Each number is 500 + 25 x the weight over its row's rms, rounded and kept within 0 to 999. Layers, rows and columns count from 0. Numbers have three digits each. The size before them is the row's rms in percent of the matrix's.

# layer 7 MLP down (transposed), 448x128, rms 0.161, rows 168-222, columns 0-127
103:528450497467465525528481520486531499476507482473493494463555547518504506519472489493471505495497534521498544516516536496536509476525525487504488477476528518499463442474550567476502466508499464476514525486479494498475472509505518471493504508517462550527519503525515485529510446491510485524473505469492573477464506495488501527507525497488476510514483499475502479480489507487476453519519
100:486468511558507485448520511513482489534480482491470524480520525448467498513485526478497477513484493465492506496520504482543506519482531473501570478497529496496512492478479485496467510512479539504443475463522474475512498502525482486528466486505519481486509495524498493464522524496456520486507540584517446501513514475510492530524489523537513541523467500534510474480532493503493489462522
089:526508488488500502488532475500516503467543470562488550500499502470529489514533531503505503525501529487490563498483538526556501494498525460478469510482471502498479494510472462552492483482510500486514445464504493539533477488510482532529535533495505461490514465505527484476488531476498484460483501474543503475469526487486488483475467550498510496501517521470494445506489474521478526470522
105:488501535472531495498504527483517522523496464475497459437505526459520526464533509463490488480518522465445474483542505489496485513488448527485502503525445492477509504526468531463530524498526475507485515520486508469518500501500519507565527496497496484488459499464523502450555507499495510529504554511492515504511493472489518483492445514489501498473512485513497474484468525477457508551486
099:565525483502482477491481519487511505528520499476499482505481460546523510530512468508509503463510455509500518515494558528481505458468548483491480495476525489480513480506504449483459532467488539505459509471497493486458476523489479464476512486497471530523546492512533475515496497518466479480470493478499489528501434536530492499466504506507508448521440492533510495479519504491524500508461
105:496515516489464520499504499493479478512466473517459543502504523512500502502500500467503517493548466537513432449532497474489502526468525511538501467496475499495522492484472529513521507535518508529511505512505513476521541504481532476462493485508487470564463533526540493501519514477447541474495500522501529511460514531533495526517486480537485447482459510533489479497480459525509519457510
112:511487496473536553545503507563514482466473463490530489510523514492480535468531480482475487542472471485522560487491499489521502505498503529511500552509513473482524511506503471474521467479521470534507519496494459541483497503522495450469484469508488543489517503478477459523493532478521522526476478491492500491465479575508471490463498495548497472521495469511475511506474466521518506490479
110:491495498452510549512491490483539515487512456497527517483514543459510496529446527551498489486517451490499519511510476504500495505484493503526511490470467528487450524460512468486523470489505473448500514474482483541496451452492486525446495492475511529512492519446475520501500556501496463498508498529488516480471544560487452519514474477505482534513524527500502482495490487495492501483487
097:484497493511544481528457514508500475501480520499495509502520480534502528478504491517470455491520511488444504489466512527510535529512510512489496526516470513481507522481508524461460530506488501498481514515517457504499533481432480503493512477497486486485546528518496494534480525534521479489471458502518488508501475532490458528478467498489461543520483500536504488534476466494524438596503
099:545510502471511481500513510442483470516495529508508506490478494477442515540473496510520529489465502482519431538506523532470500490542485476526528524470552526500466505482500516491532492549496543493463501506525540560522495497525510511490472499523494576535488514489495502515499452493503495508511494490543493508494542500491486500526476487559516491491486491470494484466500503514492505473463
100:489484522486484532486497510505462515485512509479515488498508503466513481511493500467526504447460518508526504516520472511514540428505517527471510467535521503505516504536453484470492521413487490479491484532534526504482485512510508488488508470483480468484509526472544458470464496475437454501522473497488478502481521491493520498479466500536453485480496486544485499507464470482479455509495
092:476512504509479512499503467520513552555550480545467525481482465478523480510507451431459467472526526499456482516515568483516466519508503475536503467514464515520483494512497487448506507498541487463491484510488514478488469489473510464510488578484471474485485509507542461489499507497507499498517503505505513485464476515499506507501504509536524529526486527469522496508482508514531514483489
100:490487524493488471493543522488479493472492522482452497474534520526514527498446457438509495500490495476521465510537494525456496484465528534477469475507483525506487472497477507530507483489539532478477501501512518461500467570499525525506488479471481505495554514492493452493515476500503489512470511544495521470474492482474458448514498478506463489484465524488497554474483455493480494501495
097:499500513462506504531522524545510492506479458506535473494502499527481551525476465509508513509487540526487514538495502526501436488503509491522497508537555537499502492531501537533492487495499470502503515525502513501496501493506499507433503518504552508544479476500478514546517481510519482495506506482501464497526577434502452497485468508470445472486522486500501483508521510473468462533500
106:477536457473499483467500523518503496485502519484530498507545517515522495516491521548489507471498535520478475466506480510537520475496476492537525469500528490500468537551474467529479474448509493520489482481480469470506484510496466513505539492458531494498535455508523503526502510481482431489478457498507502518480497496478459496497516476495536534484498458450516532524477499464500559536508
112:525454526466510495504530515499483481513519494489539518484527515513451447516494472508464495502511510494507531499519477499508478507531501491501519497533517483487458461495496512524482464529474493521520488450531495469510543505530461480497493495473492523503450459521450472507466489538531535508505554483534497504530507504524484488491520472499476523533452562502460509479457536486495523522543
104:485497509493524507547532502493516483490467481475491527464471501463524480535503506503483470444479464490470496511469531543507453493532487469477547487473478485461511480523458513511497497505467482490473485543557496472518524535503482513522517494504495490455491523511545473471507516506487505493535474490503488529476521505489499558504510532452471505520487509489521534445472513525518550533524
051:454498482487502497477527490490493515534535515488498553512469494500507504446496487427495489469484475521489545499475452506528491470500494492477492499470495531509514468486522470527527476500508464549489500493510519503520524550525536511530507501477493503566491494507503530487513495518531515501465513514481473542507517512509532461523507476537507501459504540538535488522520539546479454463510
100:481468499524495520522518538540476473508498543472511524519480496466483476530537473480458483486470513498494490527555522505450528489466486495484505536465553527503518463496516476476456493488476485561520506522486513507539523514518505570509483473490505506491533521517487510522482558492492505504493475485501551550509507482472482499503498478482507529511471482477465476469532472491537492526497
100:529484507546479507512473517486491535516449501491491536526504456496511537508573535470516454510487504507496511508494481513498452451488515489537508519483501495508543469469519464477479510472480537526506529524479476487531444519522487521502520481484537485516495497475493534544486514444500527525530463506489521514481539470515462479486452454497485474509486478494524498473501498499500495541490
098:465453439498511506534471452447489516522501533489493469471522492532456478474510487518488544515481527527495517470498499465543551514507510497492480523473493505537492515506503507522495465490529472533465465491552484449517536525474455465487524503551508527518504502556502481515465520514484495507521502506536491487472530496477497500508508483536514505498503473489472498541511518516497494460524
101:489464476460536496518468507512503470501556485537521493566498503496501478495478489541464476511466485486483495521484514488495493509501503498543521494482487493536484470477502515534472551510490531524458507563513516511517490511511511494550477464482473501476485508475503490487465488529540485511481480470523497511496495541495514553480511504524489495517507521471507501506499593466520541543523
096:523480499486491529467490520506479494531505524495480522486497509487522488528489496504522494521506525495536480502481512517462476525490487495485486513491497445495497536511454560473501503452509465538451523540486498440509517513498474505492545526470523518481510458476501516471579509482535496510502450457488523491514467517490470518460498486491509514533568512511513538495521548514478485511501
098:476525487538441467464509464486482532515494506506489473516524476515505513485470553475482476491538517501493477480479528538523514507476476460507497512494508501451467450478513495507479485514438493491483497498526491537543439507479468503509514485490518482494495497490536503497481506470466503517493502478534450476472501533476523469515532484514488493529495477536489583490494458504533481523496
090:492492510524495448448511466512486484504486496487491502502495483507477466495506472463545514438519525469483507477474530522519469482487507537486522513458476490486555533484515501500471510485466502505502532425502511499494460521499488484567500468483470501518492513515463498506496514504455469514513531488517490471495468549499557460470508518496491518480499510512527462498487492542465533475524
104:515481479501514491521504535468512512481539533504511474485497500535464526493535483529445463536482511486500526507453473531539527526566469524544520483505491532488513465486468496494489470519543492468515476462510562509474504459516523488473444507479524510512470503526492490473500517508506477511499517497504508476524537485495499453497516539519494476487487545476511456500491484496488501459540
096:509467493509463506490525515492484503508548519515462531459508532493503513473455502495496477457490519510510519490484534550510523507530504503525504502503499470498467542486483514507517479500489497507490481574513483481535515536505487513530444504455527567502487494508511466503510467489553478483531512563484505517514505509484471498500484559493492512497478498481531478537504518500525578476513
097:470520470528497505497575502516496489522520490519476540501510493492535543491514489546486459463503476520531530511511461528497531494502467501499505510487467477521505524506525509460502465545535509479486481514511502501488527482539522486551481483544484506524487571475499500547494510474513509489490508473554482505512515505529464552506470540465517526517490538497520500475491516490519494444485
097:542518478530518499491452537488522453513499509493463501463537485457468516494476514510491520500467496505485496523498539483496500487529509457481520467506505488496570484533498497517534532524487496474444512496501488516490522517533518474472466473467548531462514481507479461469465489499459485510495460491490504462468464516519485487541502502520546484531443512482540521480492526499509520487489
098:471492540508460463495505497507506502501508540469531477499502493513497501514485496505517525486485529444511463486520562470498487501519477444485499536474514482547510475466489497522482463521492513509482510444524524508462492520494528530530495539516510518488502486510502523547508527502507520458476496533500521513527492475501511461486516483492556464526526575464536539508499492531537531489480
094:497482500500539519479487456516486518515509533527504510488452471461458458484496486472492529504531526498478489500492506480492523464444464521493510488506489497482496457528488483483496522518513484553445508468485503491543507531530521538511447517473482511460502491520491512489477489456507506477514496539506515515559487517532494451505492519547497524468502496432534499488483529512476512510456
089:506471546488527506502522505488484536494541529518500488530464480522495494497516500485473493532495477512472422544500518490523452467528461466522496552477517534510544525497490539490514484494499492520490502505492513538510487536483486498486477490496465514501508511464470470509515513484519510446568487512536479456561503520530524518462503539535528511473520493483480526492518511514514505504527
096:484542511512515501498453439499495493497492505490498500530503467535494474489524452466534534533517481464435478540509493498530547479512533504481485490548495480554486519488508507528539496501544501504543473498508496486493510517503508493510512536488505509526518561484577512495489465467502496484449489548476485479477518476487525484492496467516496480490505519508497474529493506496552516505479
093:520473495502480544509504469453501478481463494534540521471526566471526491522516450520498513484530528499492475525473546519498536494512476522479496507491489502507512509477521489526521537475499478480489537478503527507506466500504516461518498519499493519496518453502527503506513477508495486450504450470498524522461511516509478441512450463477511491486523466531555434507463519493509497476511
103:497480504537504485557469479490480505486520520507514496491493493515486544499519507536531496545495544521518510484461532500455462473438549447509525491518485513516497505500492522529508487483464523519529493430531522459537536556505503480481481495519513509516499484534471510448493458500468476508498510504488477459517523502497468463526463474534501512467504506486498494503491529520505462520495
090:468504435518476513450510493502468449495452485485519457510543492503524484507497521491492488452492532515529490488498494503524486507504505497530477487444513512536482482482499480489489519472480515500474507435495547492449491491516494538488464485495513507519465485481440510463490493505493484492502495524527463481484522472500476566486506481491555472497506497518575521517507485491496524494492
110:480472522474489472510523442530481518508477511527510533493502469501537508458500499433517493476453511479473491515558529486509488480532476476439509473477516496527448490506524507519496466511472450502494511515487518493480530503474478413520523499456510469491509494518494524526488495517435502490492504494511500519505513490499507525513521481513535489527473522503495471561507533509505496516508
103:540456497475530472508481531469500475493527497517500493511524523559541523503493477466490522486499451467524455525517527513512496483522497493525520510450498510485529514481495465457490517493523495531524510484504485483487523499505504490504456523514461486475477486487449522498507489573533495542499501500481512562519464502506543508484509444505531509486529460465532490515471472492464508470500
093:488515495481498501525526467506510458478534485537516521517519460517496524509478508481466464473512533495533502513469490483562502497526468507554496526523482495548486511467531486500505513503504482504490509497513519518480513466540484506442510540470517506520449474479519518469506492488521496416521492512509516458443489492483513491503503461523516437483467495548514505492503475532479492486527
107:483514542472495515471521503500501491507483479473489501519502491493479495505468529502501511522526504439483507504495523496486446530539489511481465456516515496475518523553520465444517508488470501480545538444487522511511504528448516509543486494529503520503552480461444505464478490464517465530466512509473502526540462498540477491478498489492499506510514519538505473531457491512472511481491
099:472479522534491530526503509468497499559486485523440504523445486509492500534503524496516511474495519517515508514511552483508486507494480527459518489525460480491496502505521484492543533497530450504546489442505539490471517524487468484476555510488501458507510496463480482484469462504514476428519497454521502473457475478534485534511481517502467522487466520513506529501490493499491520506495
098:529508490512523508497459488516507503492480499540507498458503496513471462511537484497443510490494512491469503507469536476520522538476476560504474516513495492534530448520521454505496517528526470492475493561513510512508441524556496484494484517475488505500474464520519525490493512491525542567519523502506489505509496500501477524495470561508546458515490489485501500551511521507547505523494
095:512515532520468509525516519463519504501494477535518543511491510499525461501526520507485485521522509512490504496503502540520517489519494486468509435506515523513499523525484529522521461487504459496538566514473518554499525481504537503535510560463523475522511529486501508550481450492450522471513494509513463483510486516501499522467485499537509510520510509503537483502511545563512517552474
102:519484452520522502438460507518483524506519530475467477461480505503477506504525508493481516506455485503516476494527547491509479510487482441479509480526559482497512524547543527478494474483499482465519529507532535472485484438473490496520500491483549479525485486511525521548471426513515492496515492483503514485523515451543511509509498502519503505528495471463500470520492479475519482492502
097:473462512493529527537509534504534476489506491479503491458484489473534499490438508493540463469509528471501470512488494488515478477471479427499475521474502513478528513481505494515535470543501490526476507476479477521466529533521479439457502502495474469495499510525488498516487504477483483468498510466533478475476482470534475545480515480467502462517524479467522543521502541490522469513473
092:479486502506512482497534508457497496466520534509532504511511470494491459479512459510574524543534467520513489444525500510479451514510459505481539482476509497520483507496437466525551511455521502514512492540466523532509489484499521486494518503480481499459478499501478465525519499501496440507518486486503522518505523506512531511485508526543460504479510523489493504464461492505522548541528
094:531534468553475498438496466474500489487486464516508486511470507519498521520496511481544497462500509535529485501495536507492486507500494451514484508490490518533528473467513512566511480468487514505475536452470470529524497537486492560501472517463501473518480501505538467482482525528507471458517470520473512494482493434517496515534522462520535484530473544500494498477509499509490489502517
092:475468481476468472472498463560500504497488499486535515471460527451509495508497483495481500510572501478451508481475522506506506516461468503508482536473515488504480476465477513473503507473495485519507475477448514520545522492472473506481493494468498479492471542481461498505506475520521472514496528514506479508515457539492536488510545551516483488447517487544498511491457497527543501541480
093:553519484491483518488477448472517528488486471526435482479483507498520504501534501465484471508497515521478546530426482511503502521536505520487529456525480495488515504481495525495567526519473484472556510479508461502493531498489501521486492479511468470519512485503503553493473542498494526509500504501479496460482504507548487468516506523490495545476553498490495466507493523514535511543474
104:460481457495494520468529505505499515510514427492503509502515489492510500515505467480516496474474476447544474500485491519491470507502502463471540498522514515482517484499521509487498490498507510490502472484482514521492481538449542531525464502515483431529488537504472538507519528523453514516486517497513476502529507533485524453468505499499507501516488490557485472475496493513500430571536
099:536445525477490544489497485520521487477461487512500507510536514473485518493516493475465511494479527473510495499469518513516508521460526482534522484510507494496495508483542498495498491482451502482526509472512488455500513488504540495515491525531506481533526568495512500516448471510496547523524500485491480489530531511511459448505499545531514585524504478501462548555501472500477494493481
107:515547474505474524447508500497515522503482472469532514508530527490525494478501550537524509483476540470546497466510519456499454492464517517485538489496511524509516516506499485499514507498478510520482488500543556530483462504487481521496484536502455494527517504534519527473522544483470479508513469531495487501466542473518522471478480463514527480506479474497519557505494532502516511571517
107:515513489546537481455500546468498537496500495530513489517513499545508482483492460451530533521530489463522495477472477490473484485457486518518511495486480480489530517470469483537472455480534512502477533531480508481532481485492491527484526514489535515431491470488481498482451489471481508488481510448515527484501515501533482533470478508527497492484506576498535519507533498530493513522510
116:520509546483507479506517520512511488520476504507436575536547499494475470479495510443492480512508488508505533492521465495488494535485486516482507476514479516483491506473471503480444475547505525511521507486503489488538522518483494506537508510480497513464540477561473495477495509478521496513487473533494545515460495491493468530465509534461521523504524511459508527513496506495456511518429
091:490493482492453509494531483483494482513446473477493565494523485481502516467496495527553501482535508493523484560509525488545510460512503500473498504515497432460486497521493506478545508542508509498540493513461504498513505483513491494476452493473532505495483505539483445485516507467543512479540549489506542506445476507509548487507472482518517481509480490501490510478529477528490480501532
# layer 7 MLP up, 448x128, rms 0.303, rows 169-222, columns 0-127
096:505519458516527514507463475487543467502538523495481471444474498471504512498539494534525499494495552516538477509509484467503536489537498507519486514522508482510498504514468507531508536483458545506450493495507489464500531499516489524508486499488497529438468476535493518477512514533538485454517491448495510527491444449446473492509464515547485519508505478486462492499513502515521482506503
094:465504505538505536495532527480489505536449480441460494453493517513475499521465509514515514492500528468464491471509478504486506518529459522492514502531498460529526510505506504525540492475494523518493506499493504473507545531492501463461473492513539527490491506526527532508557470515476507503522439484503494518457533477492470467502513449468470498510481495483534542521495526453521472502523
116:474467490506500481476486498503536484480491541485521511479515476488520480515513529492475576494500503488522453486489541491505487518533488471525461536502484496498492490509490506512512459502533511490527502466488537508509523505557535491506533494518530554524470503454505541496546546495518503525518507498480488532511512515517502501531534546512490484494489549523462445474511564458479476525508
094:463473534492494498533514503521519507495507505528484448488494520557512515453534495517490468486465533503485502550479515500503492507497491486450544485501490530511510496492483470496449465527490513536515484468547481500548552486520537443508488481522496521497469490519499529489494538526537496446518499503504528486477452479476502459506517525487500539450464537484484472484517500519497504515523
109:486504472517523474461547468506472505501515535502499519544519508495449523523498491477473488515488522533516462509483491490488528544519502535497487493490497495503507476494482558478498513500471499562478501489491518481518558507514511544528484477466513537541499507471530526474500525488478518496517447498507568512509477491509484552469496513505484484522475493513542504571542493484481542491490
101:443491540497499502468480499504506482457561492519487525470487509562455512490508510453460457547499508520510546478507507526527484518512503525483479545481514493497545493482481531518565462507478466535478470493488471535511484492552524519470498483517490474512472519503512469482480532515507485513482482465515530488444498503490516500491485496531480528496505495484484473471483517510523505475532
110:482469474454492516488514547547524446504517483492524501461505496511504501499452509518527510488490533519502483523499494490474495486495484472498470509466479475476479478512534472513515535499494539508534529481505486519524518509461474485462533506501570547534534479488498524500492532531512461486516460469525495513509539505512484524527512473506413535529492497505495507495489494516485564490482
099:546528492495489500566497451540503489473537487506536509488534479471479520491467513509483510529469488453523500526460496512497497534525506500491535491496505559513485487485512535515460494538492474483500467496506468485539489503483519465474538479510467494477517495506526468496476501487491512506491411521482532525532491500506507548509456550480457523515514509492511479476520488535474490503524
089:480516499468529505525497489480492484487516488469482434474541459548515503477508460448497531537468487478514477487516485483476497524555497506515515489487451489512479485500529498478489533501489498528489524515541491516477501555492478484488512540478480514492521475526496448506479517531448457524510479481491497555528492511464510501510519432543499507498494459537498503495490548499484499480503
091:507452529516535534552501458544524543519515502538511481537556448517505498536493479523507533495493497465543512534475490519465504465509476485500516506499510484489500498451500528503472508455543486502498477545501530503522543518482503487495470495518535527468515516502520479495523517448489493536494519494538511494479505494456465518465467464533518483483488452515489502480512503485494474516481
094:506519475489497515514452471525539529526491501561479469501495490467438536488528489498490463517489512501501518458428488494463513435483520510512521520518503506441499479493502460517526490506515509482514513515490485488530523525482518495516493485467500560468486452546505507471500501529483469514509510538482463488495469491504482510515485492521499505491505441491472502451513457522493504479475
094:500493464450527517486516491477491496496509484531483503527501507474544490486499457468509524514491507493580502533484513534445512502493504533446516515487446516493473473495472468518474516494457511476510491497527475503457484529563494502510468523493482490444479468492523503528540483456476520497508483528511483498472489503471476526470519472523492459488502481528462525459497503491454499510491
104:531491508496491484535475491519480499492505477515512493517503527476489458508545498525509513532490544538516481460510466460501498490445510505506529469543559534494501463525492512494496463463462493494474512488517478503511515498529476508498513502502480491500504523557476498432462486455484472451519510467442510498500480533550476538499499504500477508461483516557501473488518517470480491488521
107:493465507452523475523500523529498512482525540506553487536478489469475456495542504514460478498491524522516528517488489552489554452511472504549485495473494512515504494522500513520488523522518478535512469475517533508516525493463472502471483506511528461528537486511484487490482467533507485489514512472481496520453455472535479547519504532465484450519489485531507461516515470511473505471491
115:529524490491474547473520512484512504467508512452492510506500519535523493518490506457481514534542518449493543480465516513510546481551502493468483532518535471459511519527519488454486473517496528495491521515508448522495477475538526521488488540478495527515496502512524563498478499517475495523480463562458466515512466475511468489495506463527466502500535491524486510481528513528489502500509
095:482496517507498530514467500492537501510483461489531566513519500502542459499525541517529551527497458464484495531475496496506523483540502493551483463493490512453466477519496591521479456509481501495532547522464484504501504509513504543474499514522502507447502511520531495519500542512518497503497510510496530453454480541516500513463520481507487491516482499518525485534502523493503491510512
048:443460498533482496495490526483521544511509502471517492519515478518491458487481503517494528513529524490473516478484475497510526519516535523499503497507469509539476513510518482537526522504528502489473509518471457521516498524572494472499502498517540447532486530517488504476547508500518523548457471492451557524499479503521490534548538459500473491526494493486487493533535543512474521521500
098:519480484491514499522528531511476492447499507467516444510468516496499517496512523538541487557516543525441481489495510527489528484487480483501508500477509496479492485524469514542528481533512545528458514538516530467506494446550496495491542495476490492516477480485496507510494466488550541571526480527510515507467465490532484508519535495505516467511487509507532484504463496476488503535493
103:488515479474467476512482496522506477498479526471536510522524521505537477506504504526488504471455466456526444506525476531468520519528495499516523516532486492497528464460517492541448515502486521513506465527548482490498488503545501500502482511485506509527465529499534469513544525519524441491517520505511512477512501464488490549518500523571538495505512527488483494502482540448531505496458
096:533502465536511450487474507458546506517509515441492516491497485482515473490477426509504537470506510493530521504511517511492493479490495530506502514510514456500502460507534487458536520483495489512487482515490494489463504477501500525552501477484472506559502498521507510478543484529488508486488435500488454509494498495460461515490547554510501508500499537521507498481466544534490494474552
104:468479471479492481542502519490512537489508460498437526498487493493538516484541484548536454555487516489504494524487520485517523514483536522517466465512459463521507501491532531529491501488494509522495524486455523508464500532489505484525558481443473539520465471473533482484486523505495504521482504474519501504522528500484474506554506523507503527487527520511494489473545445507519483484482
093:500476537506478475489492515524510491453476499491524486478449491497493504581537497510477502486522509479549505446473513527496456490472502512520494505486503504544464482501500510503496517516525464475474473511511458516501545484500514503467451515480534519536463504525521440494514516524485463483488501453476522524492467498500493468488491533497514458494504492521537477493499488531544530441498
093:503485525484485474509510497482525454485523507529507522486496530434540469490524464480501508449516499532478497461500490569499495491531504521474493470486494561492507533502493488500487479487511462555494472528483527485513485513469505510512470515495494491501521519521511482534454476536462479530493454491434467503490509521455509476530467492504507466473499481501499446492481526520456486481505
103:481500521561446459520527518537518505504505451513467515509492524478501481469458490461488472537506544494493514510454497486514488508501535544520465455515509522498494471515465442509507494505502504497496470500531525478508500543481500503541482509476517528471548514515477482503523498496515462539477489487438487533473537497505500488515526486517523498464513523527516452501478506513444493478505
109:488491473497461514481476550519513482495575497535516511492505518492466499501556467537495486496491512494481466491516499498476514526524494545480462514509512498491522499475483525496482495492456550523515523493478542485480506448523491545514487495479492482486532477459506499510521518494509511543457500508509509477470452538513492493502567511557507485521497504493521491488512472508496494457578
100:509470506506501513537489513482500605487564489513519501512503506494462475526522500523499486505475517491516532431503497521458521475500473474489498530462496506506482490494499507499465513477515478491541491507516470500536495499449494486488470532525479499485516506482467483534489500516512440494457469467504466514468505504498527508485483513508523488499471537544445500536536461474484475505497
099:534499520494469486502520464479524431458500430545502533476551489492541547482565504499515456528508528509547494477499491521487489465475511479498481495501490479525515497528486495502535526542506504530498482495505562521516517478504516456504524500520471525533536494530508484513530524489476518475485518491455533521506513501502474459503501517498514457492486500482498490478544508493494512487473
095:483513525485484495488502533522544499518488536500494486515516501451535557481481521511508442496517527521491488504531536507488540552461488468487521475489488499495468516486500493471496499463536492501479495513530478533442498509509541546475516531506515499509521496474510562524498516514531475540497507478499549463519493520508464510493481530476501505503560523491479510501521484493491462438460
101:508491493531495498518481559510492519516492513432462489515529470518475496468517484552466512459490490488520526501487445483495483562503501495480494491453471507508500505493529533523499550516498525476504508473523511499495539494490470512490540530477493483464450442566484484502501540537483512525457502496491470501526518493511526488521533487521515538547498487504493479503471483496474505512529
097:495473510462515508491479502551515523485521512527514465498527520541516475487523464527490479519500504511553451489471521527495505448512491527495508489523540497464478454510503496548498503504526505517507519523451525489515509456533498488498509520533507479487542477549524496491434517490529538504507512522515511513535518536491477433469520489514469539503485463492498490524524486538511458504479
086:497485415476483498506491516526502444512485484496471518511506525497526481493502493494491509477494494473519502586486501502461504507503499475488514471482495510498546541519508498512497479498473464492503523585525498491526516525495503512479484518467474483494485475553540500506505471500412503544502540501462507502555515508512496550508489503477507483518480528520507497511515496532478512485495
093:512478492481500473505552529546501537491493480508473492452517523530449516514535489504504479515500517476438508490439433518505543493450500469530524505539479474492480511535570466496493506504482533488474495501499537497506489487526504483457481529494529490485540492511516489441489476529534495514493505549516471512500522487527530505493534504509515509519520512511505479506519532465509492499481
093:518488499510511460482534516534528472515481486482478533474524470527462483503506464536493476507523464508509521483545500543496472541509537504447501511531462470479531548452530523492495487489494523516497498488477466531510520475495497490480499451500511501479540489473504467487508481465532506440498489507504524522459512506482499458530503533562523558466514533516519483488524520510503497482510
096:538477526453482543540500512532473504510514469510472469510516499493449494519462507545515538508482528529470493474475496481506548511476505531532478496455498500484494477491540503489492467484463513496514497522477482520465484503473499511496515510538479457485478510528526512498510498483514526472484505502512489533468469501477488500472489481463490499541501453472514474540547491504488480494400
094:512499498453509474528456485498515506458519507512509500506516519461489538479500501475471505482488505526533485508485449525512508519515504474531533491535450489513453452450493492490555535481495505497485513498447464506505524518490476501523516506518480485471477511515496504497532475529573507510487484494515474511487465558493468535494488478505520481516555459468484493511503512510509514492574
105:509457496487489464506510471490504511556533467534512511521508529529496533485488493426534483458505521516465466510501500489471503506521541485497495508522518467508499511489495523483499497473492493510502487505478496542557511491521486501512528442490477497522460531514487553505496444521534509500442511500459528533512522479503489534507520445496539490499511489535525490536506497490449501480543
099:467469477478504480484495469521511519507458515531477509508540537510540493502542512448552527489517509468522517496494500516533491519485535474491498477458509512533541503484513507476525502516474453488527457507468496534506479526510495491503476513496490541499446511500440507482485497518472514505487512462496552528551498475534478524509467486492561481490538529467524512521458507508481471482500
104:480493453485486502533489501481473511493479472512501486519489487487531520491520502516557493479541485517498486500516500527525487527519499494482434497489535489515495452466480493482520497549490535511489486511506484511518499470480507514476514486530509517476507482530491486499458487547502536498492480470485451446480488521483503526465508467510489509518557511484494557537474531492418515536444
110:517481526470458507482450481532521462522487471544522458513494520484497515539489496538495522471496504484493524481485500496465476504505513489462477541469460521501471496525450465481506475501467509547541489530478504521508542507468504520492509475484489500481493484487506516509439513483512512514517504448526509541543514493509486450547487460494447458531480528526472474493493494482521525507492
099:480514515467479523492504487481495498490539501496493490493502494560510493495516501508519504503489507519486511450457498525520477493437486498487516498464438496526492469510500517511515476486529449487484446473513507554483485515522522551493531481453483491484456465491507449475484496537454514496490512462498495510476516527489504524544483503472479520491479463515422499464533491479489514479528
113:450511468469526448474504479498508530513452500548534501506497499522471515467538511491511483503479541458478491514478529529480502466524538527482483494510488500480509525482463452536469499463477502501515522483537510503538517482470516499509513477492534546454501455543478497481502556478483495503456524506468534499528501520510468480486476485490536524508506474462520516515519463518527498508475
107:467503528515528477509513498513531505499450504515499483471535508459534489471503504514477485519469530468507508512481525465502488458449507518524498498484488544502506524485523499495490497496467495541522520523496517471459542510579516512501482522491483504500499461508482524485541463486483465491518545462505526536463547520533491503476495472464499449475463491488518529464530495494459517538477
107:462476507474458478454510511541512556512526491494488495496514488494499491493493467482480563502485467513489553526502447496483490517495504524491529506483489480519504479482510478507512523468494461530528512522505502485525510485485463504502489488512492520497530505527513512509543521512559474486492446506485477527551490528526523529481518566542462504498484501529487471512463484481525449455538
093:503463518491526455519481536490514503440524461514511508515500531499495483481523479508525522497513520507541482531426480508521518502512523471532489480559534520466523492533467540510530514534507526494535518535515481501489545519506466487501479537515488485511515503538471478507493494485525498492483545481495521518477537514478465523535472528480468463507445510529513513522479502531506541525510
096:443484512494505449514503483506523514531507508545484514479520505536513483505503485493469517528501480477528493498495493497471486513441513465501509536508502523505498488509487534535507462509419514515476547545517524512532488496460543437498493469538483493500461501491510504537517520512495508446520462522538484516457541493506492519491524506494512528488513509486540477492513503530442493485468
092:472468534461517533498532502461522519505491471506453483457514496518432498503476493504453545514458510513491532535499514529526510523462502474516502534497502499485536510506511510511474525512498487479494476540460494471511529482569465500509546539500494502476494504467478464500503474499496476497492495486474491484474540517478479468464471487494511499481482481534526459501536499481544450514465
096:502505496510487515498520522499494513516468453453520524483487517491508477500492467432490490500520512545527498493496443489498493508529500498501510527480513525480510461540488484548446527551505498518503515533503518481551503543450543508525525468496531509494519471536481515495503503520521452535492498479496530441478503523516522475520533522544541466493533491497495484533498531538494500505473
097:492509509524485538515496496522496518482519506486497535478546498488500542537490472502508533498474494522483476482530495479510471493501518515499490504490507510489499545507527465520446517485504505542463492538547483530485537484483473455480539483458495541486542519511475533501541475491511481470498530484516523499460468515519523461530516448497502459528498512500543517498556467497535475461547
110:516487511505496538517502560454550496525502483516488506467476510527521478525496513492488514505575503474469503486490440486451502542460482502508475518507564496452492521500501524474483458483512480528490504504441475492487471488522504477495474499497524501489501530511517501505502491494501526513473490529494520518515477483469453503488472495469520461457503506545467505482496438493449493482515
097:477513492476519515469485544488531501507501446533469497464516508468521441469505506479501495525513491520528473510464491488482500482491491513498486489509501488448525486477479484471496516483465495471509537485478494497501522520489511493490531474533492463492506510531500456473496513491482503503535501440472537405474514469442473517488474469506463513483497488548515487453486512454498502530513
105:524485497545547501502498500456499466522489491462475529528526498470498481429521504548512465501538489498486539470495463491525503481486503522484449497480465514528526530518478507499522507494479509513493521480550503518519482515481486515459519480475463512507570469486487495541510524508530483525502516476513512550522474505545490558493517465470471509489508460494490491529492504475514457505508
104:496464487467508467469466495540467511497531465551505461462514491502482474474505499501501483524498520538506467501451542509446498502527502541474493465488465504521495504519495474485510526485541504511488528493532493511552523475501516486508503508521498486504484472510460485523484541502508549493491499518527544538516479534495524492530553535536466505522505488485460542503549505529481483456476
113:541504520478507507464552472492505483448474539543495507513478520538543505504539477539481485463534521438528491501493452527481514457472491516491515536515493452474530486524511504483491520457476513489489503506528514483488495549516492495534533502507511508486524468528495534503508488465500509456505481516511519488496537492490432496465490491466511494482537472522444510490509501487499497527472
098:488477490561540466526489480526509542501490523511452500473539446532488465498504509479492524457458525512482504462505496451461537503471530514512474501505527560495527487490512488461466476511495497501512485516491502500543533507476511508501501516488488518484479521470498483484497568529465494518491489522480515539504471514479453458522508494516543493523513510506524501493462555502538479488499